Each number is 128 + 24 x the weight over its row's rms, rounded and kept within 0 to 255. Layers, rows and columns count from 0. The size above them is the row's rms in percent of the matrix's.

# layer 2 MLP up, 512x128, rms 0.225, rows 232-244, columns 0-127
size [ 90  91  99  96 101  81  94  99  71 106 110  94  84]
[[126 164 163 107 115 149 126 131 108 146 123 164 157 139 112 143 126 101 129 151 139 173 163 131 107 135 114 143  79 119 107 132 116 181 123 164  78 136  66 141  80 131 123 137 121  98 100 103 119 148 148 110 116  84 147 158 109 119 126 137 131 135 160 124 124  86 115 138 124 117 116  85 110 136 111 134 151 144 104  74 114 133 154 138 119 127 108  94 117 134 131 124 131 112 130 167 113 106 145 142 169 136 118 132 121 115  81 131 123 129 157 125 141 167 168 151 113 106 146 119 117 123  38 149 153 139  91 111]
 [106 102 170 123 124 109  62 103 158 149 130 142 119 114 179 127 114 122 107 127 166 158 108 170 156 113  93 107 119 142 121 153 130  89 107 155 181 107 176 128 139  97 126 173 104 144 130 123 163 140 148 160 142 150 145 123 160  90 128 153 156  96 136 133 136 119 107 103  98 150 132 112 131 128 149 139 127  98 125 118 134 168  72 126 162 130 116 161 126 126 144 128 100 148 148 128 119 131 155 126 110 105 135 133 122 162 105 151 136 151  99 110 108 156  97 155 160 151 127 146  98 129 114  78 122 106  90  86]
 [118 142 127 120  99 199 114  99 150 104 133 145  95 110 152 140 172 127 152 131 122 159 139 155 162 147 131 147 116 140  66 127  96 131 131 142 167  93 139 142 126  89 144 153  84 156  97 133 104 151 130 166 117 146 149  94 173 102 148 147 134 138 118  97 129  71  99  82  85 141 142 118 116 113 146  81 130 103 120 182 133 158 120 127 128 183 124 159  86 112  99 124 126  95 149 129 124  98 140 101 149  97 118 108 151 117 122 111 130 121 108 118 107 124 141 139 130 135 127 113 136 118 123 119 142 126 102 162]
 [126  99 147 138 154 151 123 127 144 108  93  98 114  91 131 152 164 127 171 142 128 195 106 147 187 141 120 127 111 124  87 157 141 119 109 135 123 111 105 142 111 105 132  83 147  98 131 143 127 129 123 125 108 100 105 169 146  74 113 105 157 109 130 141 136 122 124 107 129 124  89 113 152  80 169 120 108 106 133 123 100 116 171 120 115 139 121 131 101 107 181 124 108 153 127 111 182 138  90 133 122 130 174 153 119 121  99 141 138 100 166 116 144 116 137 130 126 132 135 157 132 110 170  72  94 156 121 141]
 [ 98 127 117 121  68 100 115 115 115 124 109 140 129 133 147  98 109 108 123 109 114 107 125 144 130 129 129 101 139 171  89 135 144 147 122 122 185 116 138 168 157 113 145 135  99 157  95 103  86 109 135  99 139 121 151 137 145  96 122 135 102 129 154 129 115 127 112 116 139 131 147 124 163 150 140 140 105 143 104 154 120 122 158 106 150 120 118 155  93 108 162  80 166  86 163 157 153 118 106 142 176  94 110 102 164  99 107 106 104 125 147 163 119 131 113 154 143 164 114 208 112 176 131 126 147 147 148 111]
 [159  95 126  70 118 117 149 119 146 138 134 130 146 111 117 112 139 128  96 130  96 128 144 144 114 130  93 114 107  95 168  90 115 118 134 149 123 146 143 115 137 118 115 110 149 136 129 132 139 143 147 134 123 202  78 118 101 125 118 152 133 144 137 147 142 194  96 120 120 200 126 124  99 140 154 136 150 138 112 127  93 132 113 116 130 128  81 128 122 135 168 165 132 143 110 145 114 114 121 146 140 105 133 148 132  84 105 122 113 121 130 174 161 113 123  77 153 100 135 113 203 136 153 145  99  76 119 127]
 [122 169 117 126 114 109 135 128 116 108 140 124 123 122 124 128 125 133 124 130 142 156  79 113  89 150  94 144 104  97 125 142 104 126 118 139 101 136 127 131 133 147 140 127 115 162 178 115 117 148 122  95 141 142 195 172  83 132 165 144 115 109 146 102 103 149 162 118  95 114  56 139 139  90 109 139 128 159 160 133 137 134 143 116  99 113 105 122  83 108 143 141 155 117 124 138 133 174 131 152 158  90  93 111 151 128 125 151 103 144 190 137 173 121 121 160 143 161 111 126 140 132 177 140 121  73 142 129]
 [158  96 133 143 117 114 145 142 156 104  89 123 138 152 118 166 142 124 127 116  97 146 148 117 179 139  61 120 113 118 157 125 145 128 145 142 109 100 115  78 138 112  81 153 161 141 168 175 112  95 121 137 136 170 110 144  84 121 154 127 126 149 141 123 103  98 112 153 150 121 119 148 140 105 148 116 141  88 105 181 113 123 162 158 147 180 137 142 132 147 133 138 141 127 136 124 133 138 125 114 129 137 142  97 155  89 139 129  98 129 151  91 149  85 130 157 130 108  89 185 121 135 177 134 139 104 157 123]
 [136  88  84 144 123  63 117 135 146 139 109  88 122 152 151 142 131 142 151 144  79 109 115 159 103 134 104  95  95 145 139 150 145 103 139  86 151 133 105 143 110 161 156 111 135 128 144 113 100 125 127 110 139 156  78 143 160  98 149 149 133 120  97 161 125 118 125 154 140 135 134 123 142 150 155 147 127 173  99 108 133 122 150 168 146 112  83 125 124 123 147 103 122 172 173 122 168 146  88 142 120 163 138 110 103 124 103 118 120 125 126 122  77 111 148  90 119 146 136 160 125 157  99  78 142 108  97 158]
 [108 109 128 119 150 127 128 116 151 139 105 139 128 116 109 134 144 154 114 177 160 120 167  99 155 145 114 165 119 144 145  98 116 123 162 177 149 136 115 132 100 123 124 146 128 135 118 143 134 106 104 137  88 107 155 135 150 122 150 138 122 151 177  92 118 134  97 129 139  91 119 146 138 100 154  86 134 154  93 147 176  93 140 120 117  81 153 160 109 179 165 112 133  98 158  94 163 135 143 172 116  93 139 119 119 146 110  79 149 135 155 105 123 135 140 110  83 167 144 148 143  92 146 109 114  74 128 110]
 [168 134 173 105 134 115 162  81 150 148 103 157 172 131 107 145  64 121 134 130 100 121 109 125 155 131 117 120 184 119 152 155 122 106 113 160 116  89 126 120 102 118 117 120 109 120 116 114  69 130 150 130 136 159 121 119 133 131 166 143 160 120 129 119 127 125  91 135 187 135  72 113 115 128 164 132 119 123 135 160  62 118 159 129 130 136 152 139 163 128 129 115  91 128 174 116 126  95 129  93  94 148 116 171 166 116 132  96 101 132 168 141 137 108 127 143 125 152 139 132 141 112 111 146 119 134  97 129]
 [127 102 119  66 123 145 115 122 138 182  98 108 158 157 134 118 128 144 149 139 135 132 140 131 107  79 120 126 124 106 107 115 140 122 168 178 129 181 146 155 125 112 153 174 152 114 123  97 154 132 147 161 128 143 105 130 174 170 118  87 136 114 115 123 155 122  81 125 143  73 155  98  98 103 141 104 151  86 119 124 101 142  91  90 129  85 151 160 125 130 125  84 140 114  98 152 148 120 128 128 130 154 162  98  96 112 154  93 124 120 127 142 130 169 107 132 134 151 113 101 135 126 120 149 146 101 118 134]
 [108 138 110 121  79  99 132  98  96 146 103 122 113 145 128 121 118 126 124 127 147 126 115 115 118 101  99 123 132 131 110 137 134  83 170 107 100 155 102 116 192 144 136 109 101 126  84 143  70 124 140 183 153 152  97 131 113 111  92 123 156 116 106 121 118 121 130  76 170 129 120 165 123 161 146 158 129 115  84 131 176 104  94 120 160 158 157 181 129 116 178 135 120 145 121 147 146 135 192 139  96 111 143 143 120 112 121 135 115 148 125 151 134 120 126 111 159 123 116 114 115 111 124 115 143 136  76 115]]
# layer 2 MLP down (transposed), 512x128, rms 0.21, rows 232-243, columns 0-127
size [ 88 102  94  99 104 101  93  92  74 108 125  93]
[[155 134 173 132  92 109 132 129  93  94  86  88 107 144 115 144 117 125 135  87 131 113  88 137 140  91 127 119 161 152 156 113 122 127 116 148 116 137 124 137 147 160 101 120 131 115 148 135 138 114 123 125 145 118 125 125 159 154 115 111 169 126 114 160 118 125 149 160 118 104 164  92 143 134 134 115 119 140 135  82 107 154 180 132 151 143 138  91  92 141 152 128 128 199  95  77 185 161 150 121 128  90 139 171 107 118 164 137 103 115  93  83 146 117 106 149 117 131 125 147 143 162 105 138 120 156  98 153]
 [119 170 159 122 112 130 121  91 116 100 104  95 139 120 169 111 131 140 158 132 100 105 111 141 156 100 174 135 149 135 125 126 110 145 120 119 156 113  96  66 117 113 107 144 122 147 116 154 139 123 133 132 109 127 156 127 157 106 114 137 130 123 153 129 152 107 120 115 119 115 132 145 115 126 120 133 114 146 154 132  63 112  73 131 177 121 124 104 158 142 135 169 145 115 165  80 152 173 101 205 121 118 146  90 151 132 126 133 103 125 138 104 115 110 112 141 117 156 128 103  89 163  88 154 177 101 116 141]
 [ 90  98 103 149 145  92 146 119 105  67  68 169 139 132 101 112 128 158 140 120 124 122 125 138 145 150 118  98 134 113 132 137  69 141 119 153 139 137 101 121 150 132 142  94  61 133 112 127  85 122 123 144 100 143 106 118 118 147 123 120 105 120 129 131  97 110  94 126 134 126 105 135  72 112 111 144 120 129 135 103 104 127 135 117 166 112 149 190  99 128 166 114  93 142 106 155  98 159 109 117 143 117  76 132 175 169 146 152 136 164 112 134 135 117 130  94 124 138 114 138 139 146  98 148 140 166 110 154]
 [108 108 106 165 118 108 167  98  92 120 121 104 105 130 134 136 141 118 111 122 177 189  76 115 153 129 165 143 141 117 138 147 148  82 153 129 135 118 136 147 108  73 142 128 135 114 113 130 126  96 190 113 148 123 109 115 141 140  93 136 139 133 157 126 156 121 169 120 121 145  66  97  83 134 137 146 134 153 100 146 104  91 170 101 101 133 131 151 128 159 115 107 117 126 125  74 147  90 132 159 129 147 118 102 150 129 121 151 146  92 101 115  93 146 143 113  92  96 142 133 161 107 127 122 125 111 115 108]
 [ 83 155 142 111 167 193 108  96  92 133 139 114 140 177 145 122 158 111 161 102 106 148 111 174 139  82 109 109 108 158 121 147 111 145 151 102 140 136 114 146 142 166 112 125 133 143 180 147 148 145  97 131 134 123 146 151 147 128 151 134 138 120 110 125  64 109 122 113 113 127 137 126 109 116 133 201 115 154 123 109 110 103 131 133 136 113 100 117 148 108 100  90 139 132 126 119 132 148 116 112 125 156 109 168 184 115 137 141 165 145 122 123 122 114 128 104 126 114 114 112 144  94 158 171 163 150 163 162]
 [100 105 140 157 140 137  88 154  98 145 110 120 122 128 136 144 136 158 127  96 129 102 151 139 108 140 107 161 142 137  93  88 110 161  87 142  99 149  81 142 139 135  99 130 122 124 124 127 121 132 151 168 155 180  90 148 145 116 105 144 167 124 141 131  90 140 133 108 164  94  92 119 147 129  80 167 111 150 113 120 139 152 113 133  92  89 146 201  84 132 143  93 155 106 144 144 155  99 134 136 107 132 116 136 160 113 124 128 140 140 120 116 103 153 103 175 133 136 151 126  91 120 144  92  85 119 108 113]
 [ 88 149 142 110 122 116 152 126 127 142  75 119 147 165 135  99 106  94 137 131 126 133 157 120 144 125 118 141 135 119 136 103 165 121 137  87 132  94 100 126 120 105 152  55 125 107 100 133 127 143 123 151 108 151  87 129 127 161 101  96 101 128 144 124  53 139 119 132 127  94 131 108 127 112 128 145 170 145 105 108 141  75 132 124 117 155 141 118 110 174 149 136 105 147 148 113 160 131 123 120 136 153 150 110 159 155 123 113 110 164 118 138 172 132  77 128 142 109 140 193 173 107 120 165  95 124 118 128]
 [110 120  96 105 117 151 133 137 120 172 167 133 127 119  77 114  89 138  97 101 159 127 111 107 142 105 106 124 143 161  91 148  65 153 131  66 128  86 158 138 106 117 165 153 119 169 123 127 116 137 112 118 136 109 149 121 124 146 133 123 149 150 112  97 151  94 120 116 117 164 135  75 126 128 160 128 134 128 145  78  89 158  96 109 108 120 104  97 123 133 129 141 108 171 143 128 128 113 128 124 121  84 126 176 141 171 108 110 149 138 135 129  76 126 120  75 109 116  86 113 149 133 122 131 145 118 144 119]
 [134 162 120 123 151 149 160 181 163 122 104 139 111 122 144  91 136 140 116 135 121 145 119  89 142 112 124 129 101 130 153 129 122 144 158 132 148  98 150 135 156 105 149 143 126 130 112 135 126 148 142 109 133 158 105 146 143 102 144  98 113 172 138 134  93 119  71 105 121 130 151 146 155 152  93 129 115 144 139  93 143 140  81 120 123 113 127 186 147  92 117 108 150  90 106  93 103 120 114 124 152 110 112 189  87 129 115 130 194 164 134 127 148 141 160  91 127 146 154 126 108 150 113 144 180 178 153 133]
 [135 134 147  94  99 111 132 156 111 181 115 145 116 130 143  92 159 137 124 152 159 207  91 123 136 184 122 145 131 100  99 119 125 138 162 166 145 140 101 137 128 134 118 123 123 122 139 112 145  99 124 131 103 139 101 149 115 140 175 131 121 169 118  55 133 128 131 117 146  93 112 174 104  97 100 157 145 143 140 171 108  99 151 127  81  90 149 133 132 138 121 108 149 121 124 167 153 113 139 168 130 114 129 160 127 111 121 139  91  88 141 128 135 119 154 156 129 121 125 125 140  83 125 155 119  84 134 134]
 [118 124 138 149 120 127 127 121 128 125 123 125 168 109  89  97 126 147 126 127 160 121 111 166  97 145 133 129 114 122 129 137 135 130 114 128 147 133  97 136 169 148  35 128 143  65 115 154 152 111 136 144 150 131 135  59 160  84 137  81 142 162 141 116 143 181 141 127  93 167 143 114 141 103 154  96 150  91 132 126 116 129  93 125 111 124 139 143 109  80 105 136 155 137 127 136 161 147 140  90 129 121 163 119 138 132 113 113 145  97 105 119 164 120 188 100 143 122  89 112 117 144 143 125 103 134 141 126]
 [117  95 179 146 132 126 160 127 122 123 143 120 118 139  63 128 112 155 155 119 121 129 110 146 110 131  86 106 146 123 147 147 143 160  92 143 115 116 154 129 127 128 159 131  93 118 109 156 127 147 123 147  80  98 134 144  91  93 118 113  99 138 121 121 113 160 123  95 102 159 133 135 148 163  83 132 101 155 139 139  90 180 137 145 114 102 174 120 100 115 164 149 148 129  96 120 156  97 136 133 122 139 111 134 118 121 129  85 154 105 129 139 128 130 123 126  60 167  77 104  94 180 138 137 125 114 116  86]]